python train.py --n_head=4 --n_kv_head=4 --d_mlp=1024 --vocab_size=1111 --norm="rmsnorm" --bias="none" --init_std_qkv=0.0259 --init_std_o=0.0259 --init_std_up=0.0259 --lr_head=0.00361 --schedule="wsd" --decay_fraction=0.572 --doc_mask=true --train_tokens=164900000
Each number is 128 + 24 x the weight over its row's rms, rounded and kept within 0 to 255. Layers, rows and columns count from 0. Numbers have three digits each. The size before them is the row's rms in percent of the matrix's.

# up: layer 9 MLP up, 1024x256, rms 0.237, rows 508-607, columns 192-255
# down: layer 9 MLP down (transposed), 1024x256, rms 0.269, rows 508-607, columns 192-255
up508 100:118152147089115158134144152147124131103134098128131117094118127146139124143168160129128189118130127184195115143129136102119140140167154114090139095134178125122134122141136145156122149130124191
down508 094:098202126142155128081126133131123129133117166095125098182145122152127157108115117113133115083163153143139116136089126112147112099144140134137135125178102094105084139142158119127141083183150109
up509 099:142153128139130139161157116170124152142161090119147171127093140129159179135066109116119131135130094113145147137134147107124116141149147123112145119137171100089146111121123121137104157123148151
down509 099:102107124152108139107126151133172123135127096161139085113128172114096094115133166084135152088123161145152136142090165143152088148099152110110126127159149138135135140112113115105143160135086126
up510 104:174113161138119125123114110149111159111100129110153149102172120113133136151129107131102120139096117152125132103133146132150156119131115146132108183122138128137116111143086116113090121140162123
down510 106:104126093072115100140150121126119137176144139136156148131134125086126138127149155142146095139119183099149127161129098172126116184149114165150132100106112129103130123154109169109132101107134122
up511 099:143124105137126127118124103106132154124123148173150146087111131131093122146106126119134124097122115136163103122115153118093126144089116150126130119149123112116158155164126098146120128154129161
down511 103:127125127126125090105141121136126143105142131110151143116135098152144090083114178136129101097123083144149103145113141158047134138142109152129136107135181104104138151103136134156106126108109135
up512 101:104089073122136156155160123145125133057100113111083161125153163128157134125135130091108113176134105136136143131143151094127131113113122132081138147127144093169108150135097086102131143101109092
down512 096:118104131165129131150089114123165134139168165159139138088131154126079126103138122139129131166114116082110103150129145115093143121107145101153122142127089089125120125121106123130138135176119163
up513 101:151079150124154116171147141168133174116148118117121092154125128123155138087130112114168155133135151135124126120168137161120115106133146177181139143061137096175094129152143139152102132106092105
down513 112:177145131144150138146134110129127108130123144117131129127130130134119115132099170142142171158139075082120136055142117076127131128092147103144140123128179105096119118148111081143123165147111094
up514 106:150117106103139156143108169091135136150156094165113144100111130136143134141091146122154152114135113139151161129124158117125111113124160130142145142131113111126132145104131123106133160108077150
down514 106:103150147140153148138140130137130133136129117127105093159118138102136114126142065120093117156140156131155119167203161110126126175118100108083114131131107086087134105129134114120117126118109121
up515 107:070137146141169094089153100124146175149129163121116136116145110143114126126131128133145132114161098099103102135171149127112164137136115127134090133121122123136112124142125127106150142134141157
down515 095:153133164055117090093126173164099101189157118133086132126133145150114111155108127156127156136102155105118085142132180087098132133156192137132156155140139117113145119146145142114095124122130155
up516 098:112136128111066140116140109102093088122136142105180061146148110118149150142110108141121135082124097137100095099169100144105117121107117102127157128131130130141112144118164129064158164121149166
down516 103:105135096075162111144121170123135142106113153156096108083164123161102146099134145116125113127159129129128149142145137131128118112155094092127138128157136137142128121140128125145120122095167100
up517 102:096171167117145094150137154187126113114136167138143133147140128134138146094145136137086169116175164128143125081080078134115134131107100112117136125092136082101128139123118098145144136152093113
down517 102:133139105104133112117125118128087096123119118160099112105085089148111122128108153089115157117119118131144122105114149177130152113103134122149142120137137130136170105104124176160115132085159099
up518 106:158159077100096091113124122160139128114104154107122095142103158136147127115111106122129124068182156114186089133116105165133126124082147160180114125117126121126172149134122114108093105146124099
down518 088:101126102150157122104065135124090109171136080176110111151150093132118134161127128155107171117113176090167120069097154107144116124124100166101129108121113099127080122148117112124155132158108127
up519 100:189182113087115137108083101100140121096111140115147126116147123165130149156152157167141123090160127148107115153120134140139142169128125140139116167144098101096070066118139167140122112137105102
down519 113:107111167134125111129174111140134177133087142127097156146103143137102163142115126091152106174157093107124141100107136130130168097141084133075157113134101141145141176128145101097149127120115116
up520 096:111108119109168133183091172116122135117164155114137105087135122168129081145124101126097122138113127159131129150135141152131143154122165098151124137126099150119114159080094088108158142145117124
down520 101:119113113076105164166106085163140084149109121150150146115123123141094133146135129116154065122083140157089120109147112109081161143142150114121088123153129138132122128141154163127102113146129125
up521 101:144162078173166145119086106124093109119164144177151138142093151140143150163129129153148120137140117084129135116120148122101094179129130128111104108110137148156106115131111133108132152107125097
down521 095:115116139117107141134169149157142117154125108115120165135166153115147087126129139163121121125156128120112131100150127121138186121121130149079147137115136131094144104109121180144106127181144138
up522 098:144147107093134140158166131130118127132168085186124149132182142111127153147140129131083129115114133116089111131159145121110150113109150115092121109099127104098142132096121124133167096124134127
down522 101:119132184083108149157148122133128102129170103163162173132095138101101095128128097135141100101108100117132109112134125110127167078137087172154095124133166120133112136153121154155152169154107126
up523 103:159133134147115098127115119131103097149132105093104170130098123157121114133131105137125141173139118141101124118084142101145142124090135134167130155098129110196135125124143113147088121136165096
down523 098:144160086148149092133099147110130110164109109129090127093105105139122135138154122134118141149137101127135135137143077149139146123103151177104132164119134120133088129106151101137102161160126128
up524 095:109146128139125147130134172113120095176096105148177070127132108102113148115133107132138155095114098192120181099160173131135163129155059127119133083125123093141106150117122180134096111155162147
down524 096:135161141129139130127092145127142115110123078083163151109098159108165135117153165107165129150148114145136129155130103129128080121109104127134144133114141130091150073096115176110141133104075133
up525 096:103162110102145116076095122035132131141152139149126142130091141119152109132131117160149122134118129141124113136139075172105140134134102091104102189139095153136141134167097141114140095090105099
down525 096:148129112128134106157134156130129119159104117157181096139131107126095127118118138135158090137124137067135090077111134141129106149107118129146133091142183155135114125125139100143114152112115183
up526 098:086083126150139124160139129113128126093160163129103135141099146160107114108142143170122165139135151155116100157115140132090121091134141126128125128130186111102128118121088104127113116121153132
down526 103:100141157121124139093161149121121146100121133109110188139131112134123098092112122099136119107079092137167130132132113120069118134158124124108108131137124120105102103142142128125143146184103161
up527 107:179143105163131084116118143122124078104132150129136164113133126118145104132135124126139135130132143138156130145169114130109150086137095140147124115149100084137143116109125158154145133145132132
down527 105:139104112150163109107124101128077146161131125116122139089101099090164129121155129091178146138125128119142141107119146131092141123117132115108123118115116135129118089148099152206144172084117174
up528 095:144146126169136160132139147115078119153131128136165133156156194136140125100089119134105134143163091099107123132144133146151158134095126140105128106161170148157116150136104099133104125112130120
down528 106:118151143086156078156180150084110145109158164139129107087114107134104188099176114120178141139151123151111096146192095161117135188113154106155105141145108144105123152121155138155123118132066107
up529 104:140096145175080146099144186153137083139178099114172129184098113138140121139150123130119123155105155142138080136138146147113120134152096139114100120092172109103143127150132104101135141099149117
down529 097:151190184107136120138122145128100141153113122124133118133153137099185128169126114123135102120086128132101142111123121149115140127164094147089128153163140118121114128116124160145111131139113190
up530 095:152137102117094106093118108106147153119115121132104128104149152124098119164127098121127143149115156144141100158151131169131130157068128153132103132126168134139115157158108125144136124155096147
down530 097:132153151114140147134167141107142121084186146170120091163091115099153088184114136094100107080111099085100120127091115151159114140166099090105144141133134139119095123125097127113119145115130120
up531 102:117072137128156084120144062109162124126141138133142107103118164153173164118139089127112122145139116103127149093105125140114126118091096196156121124127134125128157149179130137113138124105114128
down531 093:109127111116103137125068160089085150127065115128158123132100170146153086160176149084126118116080121126154140137126106112142120102162139128135135178088096092140139140109142117106132126117101135
up532 098:137130132112109115128115124126182130153087180107089111147161089128105114102139128097137116135142139108109149146122139119119142139119133133111124121122146131106127089156093109100094126113108136
down532 101:128130097080132162129140104166084132107117135150110129110122133140114123142116127115144119110150135136135094123122126090115110119129156137104131142116121106137140142097110086176122081199126121
up533 104:060089115144082141164101126127146174145119083102149117121118113127086170154114107139126131132155150123112148143143154108147116094090075087161142119131123088100103139135139113084061094109116135
down533 098:153126128120091174158122143151113128087110129141118133166097198086124074103117175129088104119153144089122118142150129129134110099106147147152129160134167108107123126113098100118128098122136160
up534 111:128107124162131118136126128153134090122106105127133138142152130092137099131136151124130134135155155056103125103167124135123155142151129150101139116171142108163118145132120123173113146104142144
down534 103:100122145098135125171082103143150103187094106170120162116113138104166130128145070164099151116107104113145121142086122120121154122115109105105142110143136183116177155115122152110122095121095160
up535 104:143112147154083117129154121142127104104111155141141143157095121119135145117127097101119165096130129158175132122097106096113161116098131118122108143146090094149089105158152142120142142129133123
down535 096:128094089144154124148135111112098117123110144122129072110137138105129121128132108121180144141132138155118093155130124112141134113124120134098109121116120144131085058122155153082149150139065144
up536 102:143129125078140129132108141119106129105132154124146115122099133106119129124145142128155127131131129138162145117129126125193132145079101109166137111135114152170110111136074135164122145138136164
down536 105:131145097142104082114142172131112152114100164125132170143099139116107146134115112149157138129079135099106166159141154136106145115089171107136142111134106119062097141119120153103134144147076121
up537 101:149104122148110144105137118170122154136135111154160130138167137174108165149112134087147113120130190107149156107117150088189149125139122098178149143144164115167113136167121122152129158116149147
down537 102:110143126101201155097111123129150133163103136109089111144119115138100162122143119125100125111122136117151105134135152128124150115162147107114120139150134155086181155148121142136126132107124108
up538 104:172124131128140127137154184124160142128131148118130166182188172092152113132162158160070098114135130124121139107119120103073089154133133129124158144148114122137128119134142141115149132128117137
down538 098:117109118161130115104137149139119149123104132123093146120129190117117129089131179148170136163121107091107114112159162108093119104108103146125127085120128132149118081170135123131138132133095148
up539 100:140129100128121096116130164120095127115097069140139139120125115120166113106175091121100122092124152122164094087098170133156138112123168125148089185121127119142144152128128111088133086138149118
down539 101:106139165111090119136153138110138145133151165175106129141113092129049168144149162131123125156181110141101154129130141149110129139171122107146162161108144151100159110118164156114113116126149165
up540 106:142105158162145133131117145117143126102129129127141156098071099127139205167085118141094130110106189126132119095105146103097108158136126109134116126115133088087161142128144120142116124152121152
down540 106:149157112135123093149093081135104170096144093138141134147114127138131145102139128131136112138148110123126121103152125148111128149121100109176126091127102131098204124124137143127120115095100130
up541 099:135164133121119140121116146124146114124155120087136115134119120114158146115155155149158140156140134127100102097159109140109137150130131130139179163162142186155145160151145118107129097110135115
down541 094:104120154123149120140123097099097109134112127098125110112122080128107112097089126110107079105130115116151125160118144156135158129127160108124095149077098103140125108099150116224137114191080155
up542 110:145133076147131110150111095119150124122124113127104124073124117169129131109127104111137105094132118155115144112120136124084187122149160133118084118085121162121113145119133140136128127126112113
down542 097:169114175136142114122102096112107112114151082106137145160155087089153116115131122148109124106100095156163118138132148125099125068183119089111106143124164150123125073103168119069147133110145158
up543 105:115114123142121113131073173140102115130131124103145166167106127114137122121128117129128090132113148092102158112127149107136098132138107097165127125105118140121143110143143112114134084129126136
down543 096:100117169142127136134114125150124113094161107159080103137135154117118142152145096125137125191153168131117086131121121148115157125139146136171113108143149157119116157117115103125099185102144149
up544 094:138124134139134120114126142102113110136111120187124202145117141129151147119167118115127099097087125116144104104123090160127100117128176160158157128099175157132110069157095108194121145111136113
down544 094:090125136120128169156091139118102138125159139129097113103104115136101130135154134126086184141131110145119086134126121122129131124158144139110136167126123141078130109135084138133116146138102110
up545 095:097155119135177114132144066130119129104139136151094134155148117096157161178095129102151114115129146155135098097175106114111134082157112101120146162114121131145141136134122117097151106109085130
down545 095:122096127140100115124161095113173133166100112150115134084141085148105123146106157126131151154138151156113100131130193141146101090078131110109187113083145103132121124135137118156105109107101161
up546 104:149147155159130109154128132117162129073117126133098128138119139110134111094117110113159110139106100152139133101152113063121166123117125110161160081102106147137128140108115122088097097152095158
down546 090:095158130132074101134122143084108134131165104124128150127079127122129174080154141142104084086147123081097128137109122155139147151115158140104089150139129112130136157114152125143105132081113115
up547 104:104126142139138119133117132098150104138128130121148132112143168164127118149159152114099112122149147133142108138132185118121140133120132097146124089115127139134096089109111182146155134138113123
down547 112:123141123114167152133113122123123116118122112119113093103148149163152108100163082155151102172155129139156115087120126105117137103139129153153128110118127098101155105130121134146082116120130148
up548 092:125149089167071097114137127127107090140129135096097152097141138139132131183151101133163108129079153152148163142094184154120130133125103140128082166124113070136083112146121110112184119137143105
down548 099:131089139159182165107134125145149081100133098099156094182138107164109137084081105135104142148105133124141175143117116151143097116117157156154155112145103138116142118080111135124141141136099136
up549 100:117152152167116130107134142085126102137130134126117149103142134144162139115135084143141112082074121106120073102128141129123105189140151124089132140119118144093121058167147101180141088099129143
down549 099:119110140153121122098136108129099117101128133115112101112156151128117138125131128117121129106117112125129118199114102142086097138134159120133079123101081127131140098105161163129075119122166135
up550 102:151163140092129135133159126132081116183114142127175135139153113127095132134113146140096152116132105125178107116151110130138162109181134091143102131086142123134139114135124149116146094140096095
down550 094:119145100119148130107130149120156121090141140095172117152118128093096154080109111121139158117120130108112063106153143109148123151159090113113122130162139127136123119121123102154086123134157152
up551 099:111081132107112108081127129082109138087099172120132107111146150147146118140125116102140151095174149149146115123154165141123133150152126163130113157120139077131146158130126105123118098098140160
down551 099:099122152122129118129072108156095146146116140118146105123127146132143180150119173139115103151106153121143193126139094149071114103149134114137140078157101124095135118175161144078107121117107121
up552 101:126108082119117181087109150136109085144138168089137147063110174165105125138118158114123090167130130130116129074168155103140143077143120112108152124129145129157113148147112128132123104151146108
down552 095:156145113138127119147134147126125135157155124122115092111135097076129125110156138124091103152112148139109149126136107114106061121122148142142140129123131119114111092127169130177151161141143125
up553 099:113110169176138124124129130157133109150134150141124127103155155160158124097149131146162167100143148103098150129157136154103113128107125150144101182119133134121087119133120178175178108134150142
down553 096:154152108133169130141143138148143116119088155126115137151118137117099161050121127133121082137111152140141125134096137137142107113114133132161121132116108070120144143111125112130069088097146140
up554 095:184087087141142131137124181151132098148122106119126143117108155152091068144121111104100119106146127158142176112146158137126146121115122075102145168080142145113101087124115102120109080171115108
down554 104:164127120086153149081128087118098138116090121154097122111112130086124147111129106115159108122114121089090094117097150110103188113155148132122136121103153157111136135113153084129155177093127103
up555 098:133124162103119104113121102141069160119101121126156138125116113121129075146107145152111116116126141094135139103102135095110114113079137153095108123156107087116129116151103073086087153146134154
down555 100:096128182090153151107131101095116085122139120048132122110131128130106103112132120082166120122118129143119103138148148151159136117145115139112127117121094141134131101127133125188115116130123118
up556 100:133126085117152132128081113134090101123133166145101101139111147112124143139104132138066123081105151100083125138108121106153183150134192150097172126111097111134115139106169088100110117131128124
down556 103:133163114130126097137142127078151141091118135117107113104144139176127129142156101158174172117183139140132130078136117118116126117092123120123075174127088159101135129157164150146115120084148139
up557 099:155129142110140117153111126134150106121128137131099129077142087145163146120149155140100136106100135104129140125130173145086130133123129168116141067129142109133116093133111120073125115130144109
down557 099:155139137140145142116138157145101159148105157144151116120129130197121127105167081152133103121099100107176106120159138143138132149097162134121138118143090158102119110097154100130132155118111147
up558 100:117132149131093132098116135102089096166155114132125111193098084091146092155163095085125161091112130131130146100128094139134111131181132118124121157135091089136112150103121122116114098163112130
down558 099:094187122096140122140145096151161102101092120151179090104159113128103153121122132095149086114173137176100091090137105111134147177169160121101137156142118113121135116167131116126119131130112148
up559 101:103127152123150084089129177172109134098072172147135127145126106121141143130087141119092127124122090134132147136113095080138104133131130105142129079119155142129171105104136113105173086154152149
down559 100:119115112088137124120125143196159132133133137139148148103100122120148160139069137145134122129161147120092166137117113102115151135129156140164132126146114184129099127143121120144158150165123141
up560 104:138113115153171142117093098128144107112127075127132124136154125114124099108105138138141128105158137102139106086124149147173185126103121108145136136169188169142090106141094084117114130154112116
down560 094:139124111120158135137090146118153086177099167113100127108138177107138150151104071110098099138133138118068117188137119124159091149095133114154120101112154149089130175145104128120124127118141150
up561 096:140122132080111174152075137126114115088093115145179108135178106107145120122119152124153116138135127107119136151148134124136119136157111117143090167168172093117140127095143089102135140121133163
down561 103:169148098103088124077118108138181143134104145124105067101098142085110107139128160113121151150147139154186136130101119145121138095122105151105146119131147112145149134135140100082143105119158144
up562 091:140081097128125136110173177128140169146157134118120152173131127124096148131151150104132159146143173118109092174173149142143117091128114140110115106076165134121103124146096128147149151111165142
down562 105:140141139135137134157104117150121114182122132131138094141105139129152146118159181145115121146107073115144130134139101137116129141105130108103143166156117107105127144101126121135119132136129088
up563 104:148159098148123114142110114118144132144165144143155105047101105123136151140110114137130122127146107079162070150118169101111143128181116131144126123089092127134155106118113128152156147159123140
down563 084:100133130117135113114107132118157071157158140064137140159111136080146121134140114117131147134090133104125181147115102128159097131122130111130125103150134156140124130105151158105115106147139139
up564 100:106177126085123096130110100106151148154178089149120137121131120154106113132157168149143131135100119118142095168160123139113130118063140176127151116090158149152121088183120145118102143159157150
down564 100:131104148108181127110131131125082137095151115155126136113134127128121132154106137091088147164140107171139144086105159137128130140145120139128097131115116110126136127114159143126133071114110147
up565 101:120131129137108156160141113125134133115166124121090158142149129096146130152118107139125159107127127103135166157128151129115109133144142133070113137108161131153137105159103132103132106139132133
down565 110:144142126118136124107105132101123119137103168113121129114135167073135127108122132095115085118080107089069150097127127163119114121128139128133094125148129105146134164163106165158072135160119114
up566 096:098123110104082148071129136114165124122135128121146103135150193102087128134117146138152085117128138122118153136136115119099128125134129134130103153140106148163132136165088111117177136141097119
down566 093:144152151135168123127127131136148150099162100154141190152114142118141115124128127156112081100084168132168100125122147176123138103137105099079127140136135080107116139125113093137117127088130119
up567 105:150104142143128114096137121136161114146137130145117090122096127150158147166142170115138115130127116148158136102117183106088107070120118097123117139158110133112119152140156105169129149140090150
down567 108:101117126128173133103113149179171111124138164118112151113097151134152109111174096114171145105114146164123113125111145130122133160124156131140134153096149119109145155110115142145152097117091142
up568 100:108076111106091144112097130154136180096080162118089122124106178165093112132125177163116107099092120132148165096141129135140135123102152108122150136110133128160117073123154114122116149143118140
down568 091:097144145115123093119136151150161101154130150138148137141137177146150152131150101180118175159107140129121093143151145146090115126134127116142135151082138130170142130116140135078128124105122104
up569 105:157146116129149114103171139116106132133128105161132100117157124108124153145139174134142121080156144145102125114151145114122116115124137148153173137139126132172137114121156084145163106127100096
down569 095:089125142114124123105115155097127144137116108168157108102134091121125075062053127133109115129080142154134106115130140146136119118099116118170194128115127113152128141082147120124148126133148145
up570 099:147136124145077129163159128127127112112168108143147128121164111131143130126126156098137153135135147085133098168116104133133126148087147118131148115140145151143127124114112095068126108143168103
down570 095:081085174150120112142123115132130134148135178068128155129120110128088138117138165090144155125116131128153129137151121141113150131113169119114121118129166137102153141097153126107115093133173143
up571 106:117134165117142144098149153161141138076130112117128147122118138100135114152158153138110130168164165156143095166097117113123184121147120122112119169156148119138130131067118114119136140138141113
down571 091:165155134123080143091165136076101169120100140130143143151120139147163165135128124155115116143146092151124101133134132103163121137131101115127115163170136135147134112141131125117118107108130136
up572 099:137164124131071145121109113108125135104119091133176141137142117125091130106125167134099123124130144164142147119148120128132163154127092105103138116182120108132124123092179128140144086067133121
down572 107:144136127102105145157172180106141140148120129118105092123124113132116145135106140136154092168162123135147123104148144116124119145154146111160136122098138131110074097128133110142151124157116134
up573 100:125143132126171114139176101135122170104162142132128077138116136158099117114145096116129162081108140144117110112091130160148193120117122136157122149119138121130116094147136100127150105129160107
down573 096:125096125131107132132121113140086125118143118128148129115156098100155175067076093130138123127119149093094139149149116128097114125119131158141143105107106162098120095140101114144151152065099133
up574 108:134115119144154123124130111082125137133120176088145130102127145089074123153142119098161117149152146108142140128119103082113116160108120096118155124163157153161124138139117144144088115119139090
down574 109:150119136090117149130139096115108171119149138146089109146160167129143157113144158128141153143045144105074117122168102115122122116117130139118086124137138155100105108140116149117103171134151138
up575 101:159151142135094133190129101099112142168122104131147101117132105086099148153073115110145145120130101133157103134135118108097171155119114147097151148146117113151089149094141083107103162074098118
down575 086:101115103135107118105117132141102109111128116148098125108126151148103126111130171123140134112167081125112173121169131141158139122114124124083064117143150157139129099143079134125091151156146116
up576 099:136141148140155145103150174101115101106148091117108113104121144126156125115187093099089173133102115121126137097092086162120112136177106097124109164101113115117127140125136161133151113124108136
down576 098:150154095162129123115152154156116109138122082083137111131124139126094093090116167088141118165136109134150132133145169081122144143175092091090107102118117152138147104125111168123102099130112155
up577 106:141119100147076097155126118073098110139138133117128123121137148121121123163169099136135111120107118127113146131097175109136109040083119113134152155138136125113158113130124138151127143114130107
down577 106:146078162128146114114141155121092152121120126154136166129140126112136083125137152113106144119097143144095092137133118131164101117151123135119158137115117133137120108129152108169122123114143105
up578 099:126184171172138117108124117146130126112100111100167143145145164096123158117123121160092125153117155117154148114117114144100166170145118071114149142165138111126095102156116157141103116139115137
down578 097:068139070077164114120132153130116123141085106162167106122147139121139098142123116101105095121116130145131125174096114114148097148101128123160117160116176127107135136159119132124128122095056125
up579 096:082138128127110152107113151102129114116112134145150136109130148155136100097119147121135133124100126145100115116182101089135107121117093137107113101151102134135125078159079138163142128133121113
down579 098:204078108091142123169128114129118123111100150131124167089117171090132169117114108138131102109122146134166138131148144148131178106116127132131136169104129088100120145129115149099133117122101125
up580 099:178119115125109118136127077149140096136171168133162150204135110112129129116152095160147127115116167191136124146128159120182072182148109107151132106127176118143094127157136119154121084100162154
down580 096:089124117153129106135139114116163167085142120116109140132125131112130137182100131122094133151136121098108107130111129079143147107071142113074112135108148135118150139148163131134115091163122114
up581 096:111125079099149133139093175110116141113151158102166123132112125175144125205156079170105138156112103107104114138154154086103129143115108124127135147134159141105121154176132083126097096138142163
down581 096:090153114153122144122150132136139108161139118128090111138157108134086156076089120130139143089177121150148108116117122151106147149153171113161131121128097130147125086089109130161164097120084121
up582 106:123149129125141109116145131155151080099160112128122139088081088107104135148149167162147123109136134091112104125092108122166139122120145124113111100184150163117125155117098145140122142135114158
down582 095:133102146175091107085147133094043130124110175137123105123121139130171103126137132137147127120125107109126131146147150134127103116121102187121122147106135129121119134136156121129113177080114110
up583 107:119162146111137083155097108114129125148124110093091120080086142125172144119116094138112117118135179131161174107141115108126127094125130130119150139113082170111149123124147106118125113188140135
down583 098:112138107139136156146146182125125149125131137086082103116132104084113143108144121131124117120105188104157138103154097132147163120115128105112087118106087191118146098116124134133154133154120164
up584 098:113064157130129156130122111091127133136137110110085155123128125157150124127086176145140099117138131118103166109144091108147117153135127135114111157090139145144114080147134158112123110136129121
down584 095:148154139126123135102145109115123185138128159124110132153152153153104131122095133130184121109099117121121130155151107156123103124117134138102148137173098150098123159207128129167141149093107138
up585 100:114116149088149102126113160115117115112151083101119117112156130105128136119136135118135112139143131109109132152107093132083180119074139154133146141135159150130100125134113115102115120114104148
down585 099:089176127082139110127129132137107107119114149105148134130121094117094185122130152149125122145149134107140135110171140133139128113090219109142150159090089138162144166148117123155177130100104118
up586 092:084126123101094155106084114185135127152149106097118113102101111155176148157149123129114133133129128143121144114075143160136126104150150130108086147140151102122135121149062109121146136126139137
down586 099:183123127144158114163160126148128103090102139138107106131136099120110157089142126119125149119108120087111106106123167154092095124129155149102114175164162082086063160167161124129136102179148198
up587 096:094121136114173107155127153181120128092134124139142174146129105112108136166111133149157147094156164135151120187164157096106143124116116071189168119075131141117144157145123152143101131133140104
down587 094:163139148119138100109121147134119123148073115112121145132137118121153106114113150117171083165170141129132119116161150137120152118132138104149153063115120116144115150114116098168161106115146128
up588 108:127141122091098113193133194105182148152125129172098118141098106143088123172126120091168113091166139128146089144124119105135157122122133112136151104122120150123137141119114076157090102081107117
down588 100:217111119137126132125111160133109112167100165126112119168133152145168135088125122121127123106144166148119096105162172124104137158120130110121125103157083107142100133131086123135135092136109093
up589 097:106141110155105107062100161135088096125145158115118136122092122126128172115137117119122115123159136120163107150083140124104097059101134136139158133155130146105142122126111149123109134123157153
down589 097:150115113145169133166117130119149172109085141114111146178119118110134142134159118126106147130098111146168130139128131143129167118144126135102109147135100147150082128119137127145141136097121112
up590 098:079089120095119164118106129137138170072151058111177117126112144137160133144139116143171117116139094148121121155137181121145140106150110129121114148154112112154103130097080152132122164117154111
down590 107:173145099140131145106121116123114158094102110123111133120177120122135113173131097118142142073128125123100102125140157168119124124098163156115115129090150126133144119126127172117133110152129107
up591 104:132112095121148124122097119082134130165120126135140120138160104164112133083134075139158115140122072090176124138089092090100116117121136132164164117137121112180173130113096161131167093108155120
down591 110:126113154159138137093117134121085119118162130121126123129115081168129086184162123107110144137142142149125114121116141065111149156118174123122137149112132181117105123129166127149152134164136107
up592 091:137125098131108126164102142140108096131106090111128169151076159121125164126125112116095095106131100148106185148143179109058104162151100122152161115113144110111137109120104140118140132149104104
down592 100:127113141114125150104121142090115132157104150112124113135119096104144148106168119139156165140104109070109123136130100173115128145106164119125122121119102158122137076137133061107104108156118105
up593 105:110152086145148120103127114093127119132141116158093150143160106113133072127109123115089135133143148195134147132133188126118124139127119128116141159118139079161089156132110126120145127130116113
down593 108:113152116155148149129144127143092159085152092093082136122130104144103123147115139114116137117110143142120098133147152133118123133097149144116124119127140127148109165116080099167162148101139109
up594 109:125138109147162091119169132119138114093101175153112162143131115123155148128111145143116170130124134123180100178118113138158165115102117156164122106131136149115099109118128118090129110109139178
down594 098:133116094112152085171175073141080131119135110121129155128155166135155136156088121165118186138126129143119125159130088144152142101107116115150141119128136153110120138141131132115146139108129124
up595 101:149146143115150111145091110090119129113099118119128116131141096136146131119133168131146151089092126133132118117115190145124107131169141142113144108115140115124173101187117114127140111111083120
down595 097:141147134142145102103179116108129121107147127133172142115118118099100096147068140154182095114124098155143120160173154133115124093131133139118119127098123058132141165140144120112153125080130154
up596 097:096108142135138107149168152156122157140141146125108114142131146112126126157199096147136125109119133105116122144119151098110109116130111123103130128101106137152126106164133126082145106157100135
down596 088:136148112086107148106141110130159139149116139128110146104081110107148116124111136125145109108113153122136072104135150135148110145051155117117096117175141111093134113133143112111130122135168143
up597 105:151136105139135095143176123162124123175135139129136149122173126090097175147096129150120084144102160143172113150166174121102100122088112114126097144105135149115163097134133122126133157096097131
down597 094:213122096177119124103181086126137120067143147123135130119142146119153114117126114080156122153151137157123165121121166114142110111086151128155113097141151151123122116195106132130132101151120105
up598 096:163112081129103153143161117146131117127140161097135107106148113102142149098105141162116123122150081136153153118156132167149122180129142152146150142075157152111137128167135130138171142149159104
down598 102:096093103118095117133123141121128158106157130125115069163101159139154139147112129133143161115105158160099100131122118109132136133110111140127147094153132078147106092120122141111146106123147111
up599 100:136113149159131138090173125128152114162130092065136074148105136115168173130106145141162170148139133153090136138132112125115144125116167139141091099151132131140106134153114134102094141093116123
down599 100:116131128157118145116143123131131161127128133141120098153182170133144109132111130112130134148177088142132120140138137148143161159163099146157154124154092113102161155113128101104113131093171149
up600 102:097146149150151122124096129133121106108161153153116141086138073144155116128109160122154149147170095123147099098115166117103094101136075169132133162122143144097126154157147123140145133132120142
down600 098:150090095132149083152118147138135091132101115131125130124094082104135117147143137169115118123153145147100135164134090108134081114107109131136104146116156129144084142101136151103134123106136102
up601 101:181142113129104147155137109122131141155165120130100085127127130176076140134081086135121149100127124105171100154111153107174166113116145106138120144099112147098120110162153134118117110150141109
down601 095:148117145141171175118109134124136191131141177090088130166143144106164111127142150106141133141172117131060093110110121091119154112136157105152154150119125158129137151083141125119162166116138104
up602 093:099096141135164145157113157092130102127120098125147125127146136133117182098143110128095117144134087136145121132113101064116117137125127129133160121135141182136105125117152140145106131116140152
down602 101:123115131140114099111125115155144111125156135147164136101088183127145097088112107144166160134107130142116183083122106164102156158112100078204118122157119113175131146116112106096156103133132093
up603 099:147121115086126124127110133097108120118071086118143101131131160151107079153135144144170109118137113129154091132144159119151093125163110129148148125120145182086162149145126130113121118120141108
down603 102:147144111141116104129159158127117096107128120145149151111137132118136171096113101159119132130121099140093133084109137086102108125109114100157179115122121112107108123130116141130137116114125153
up604 099:108098097116103115129122143142104100132160141123142142090127120162128143139130106145155109170135141142153124124145142161101138138090138147157099128133115138119105126176086128141145107148101110
down604 101:126133133146134119191097130151127105133096165145123103127092133105149117126125140087143111089111092136172141104119135156151082151127116087137161161121141081145078166117149116155126105166138119
up605 098:180165142143050106161114137142113119110161146162130087099150099141167117118113102093136129119125103149119098126126129157144127152135128143130126140129172111144207167071113129128150172121151174
down605 101:124101147106102150158093108131103101115132177130117158120149130169098119151116079172105078147121111143166134123157130121130170115132108131079100160131161120151113112165145106145148119120146132
up606 106:112112114125160130087137086092090172130124136156097135119120097145138121147121118124130135142117105151143126132179133134144136155109104149090099162145110161141125083142124155164092087138099117
down606 095:125162105172169109129137100117130107144084122151130170119130113167089113139102084117111117094099107143155136102143141179171154104152147120116108118152151121156107123088130113139172139109154133
up607 092:158167156109145146166101156139107115119137134138137114138153129165088118148176151121047099105145106139149149166123147147097198117141144119094122154127140155151168120092138172139143144124116110
down607 087:084139153141130162094140135121093127098134133113120106098120128094142083152092145175215139138150150152100088155128160118127085131121148105118110159095100142121125179161101133100152133152103113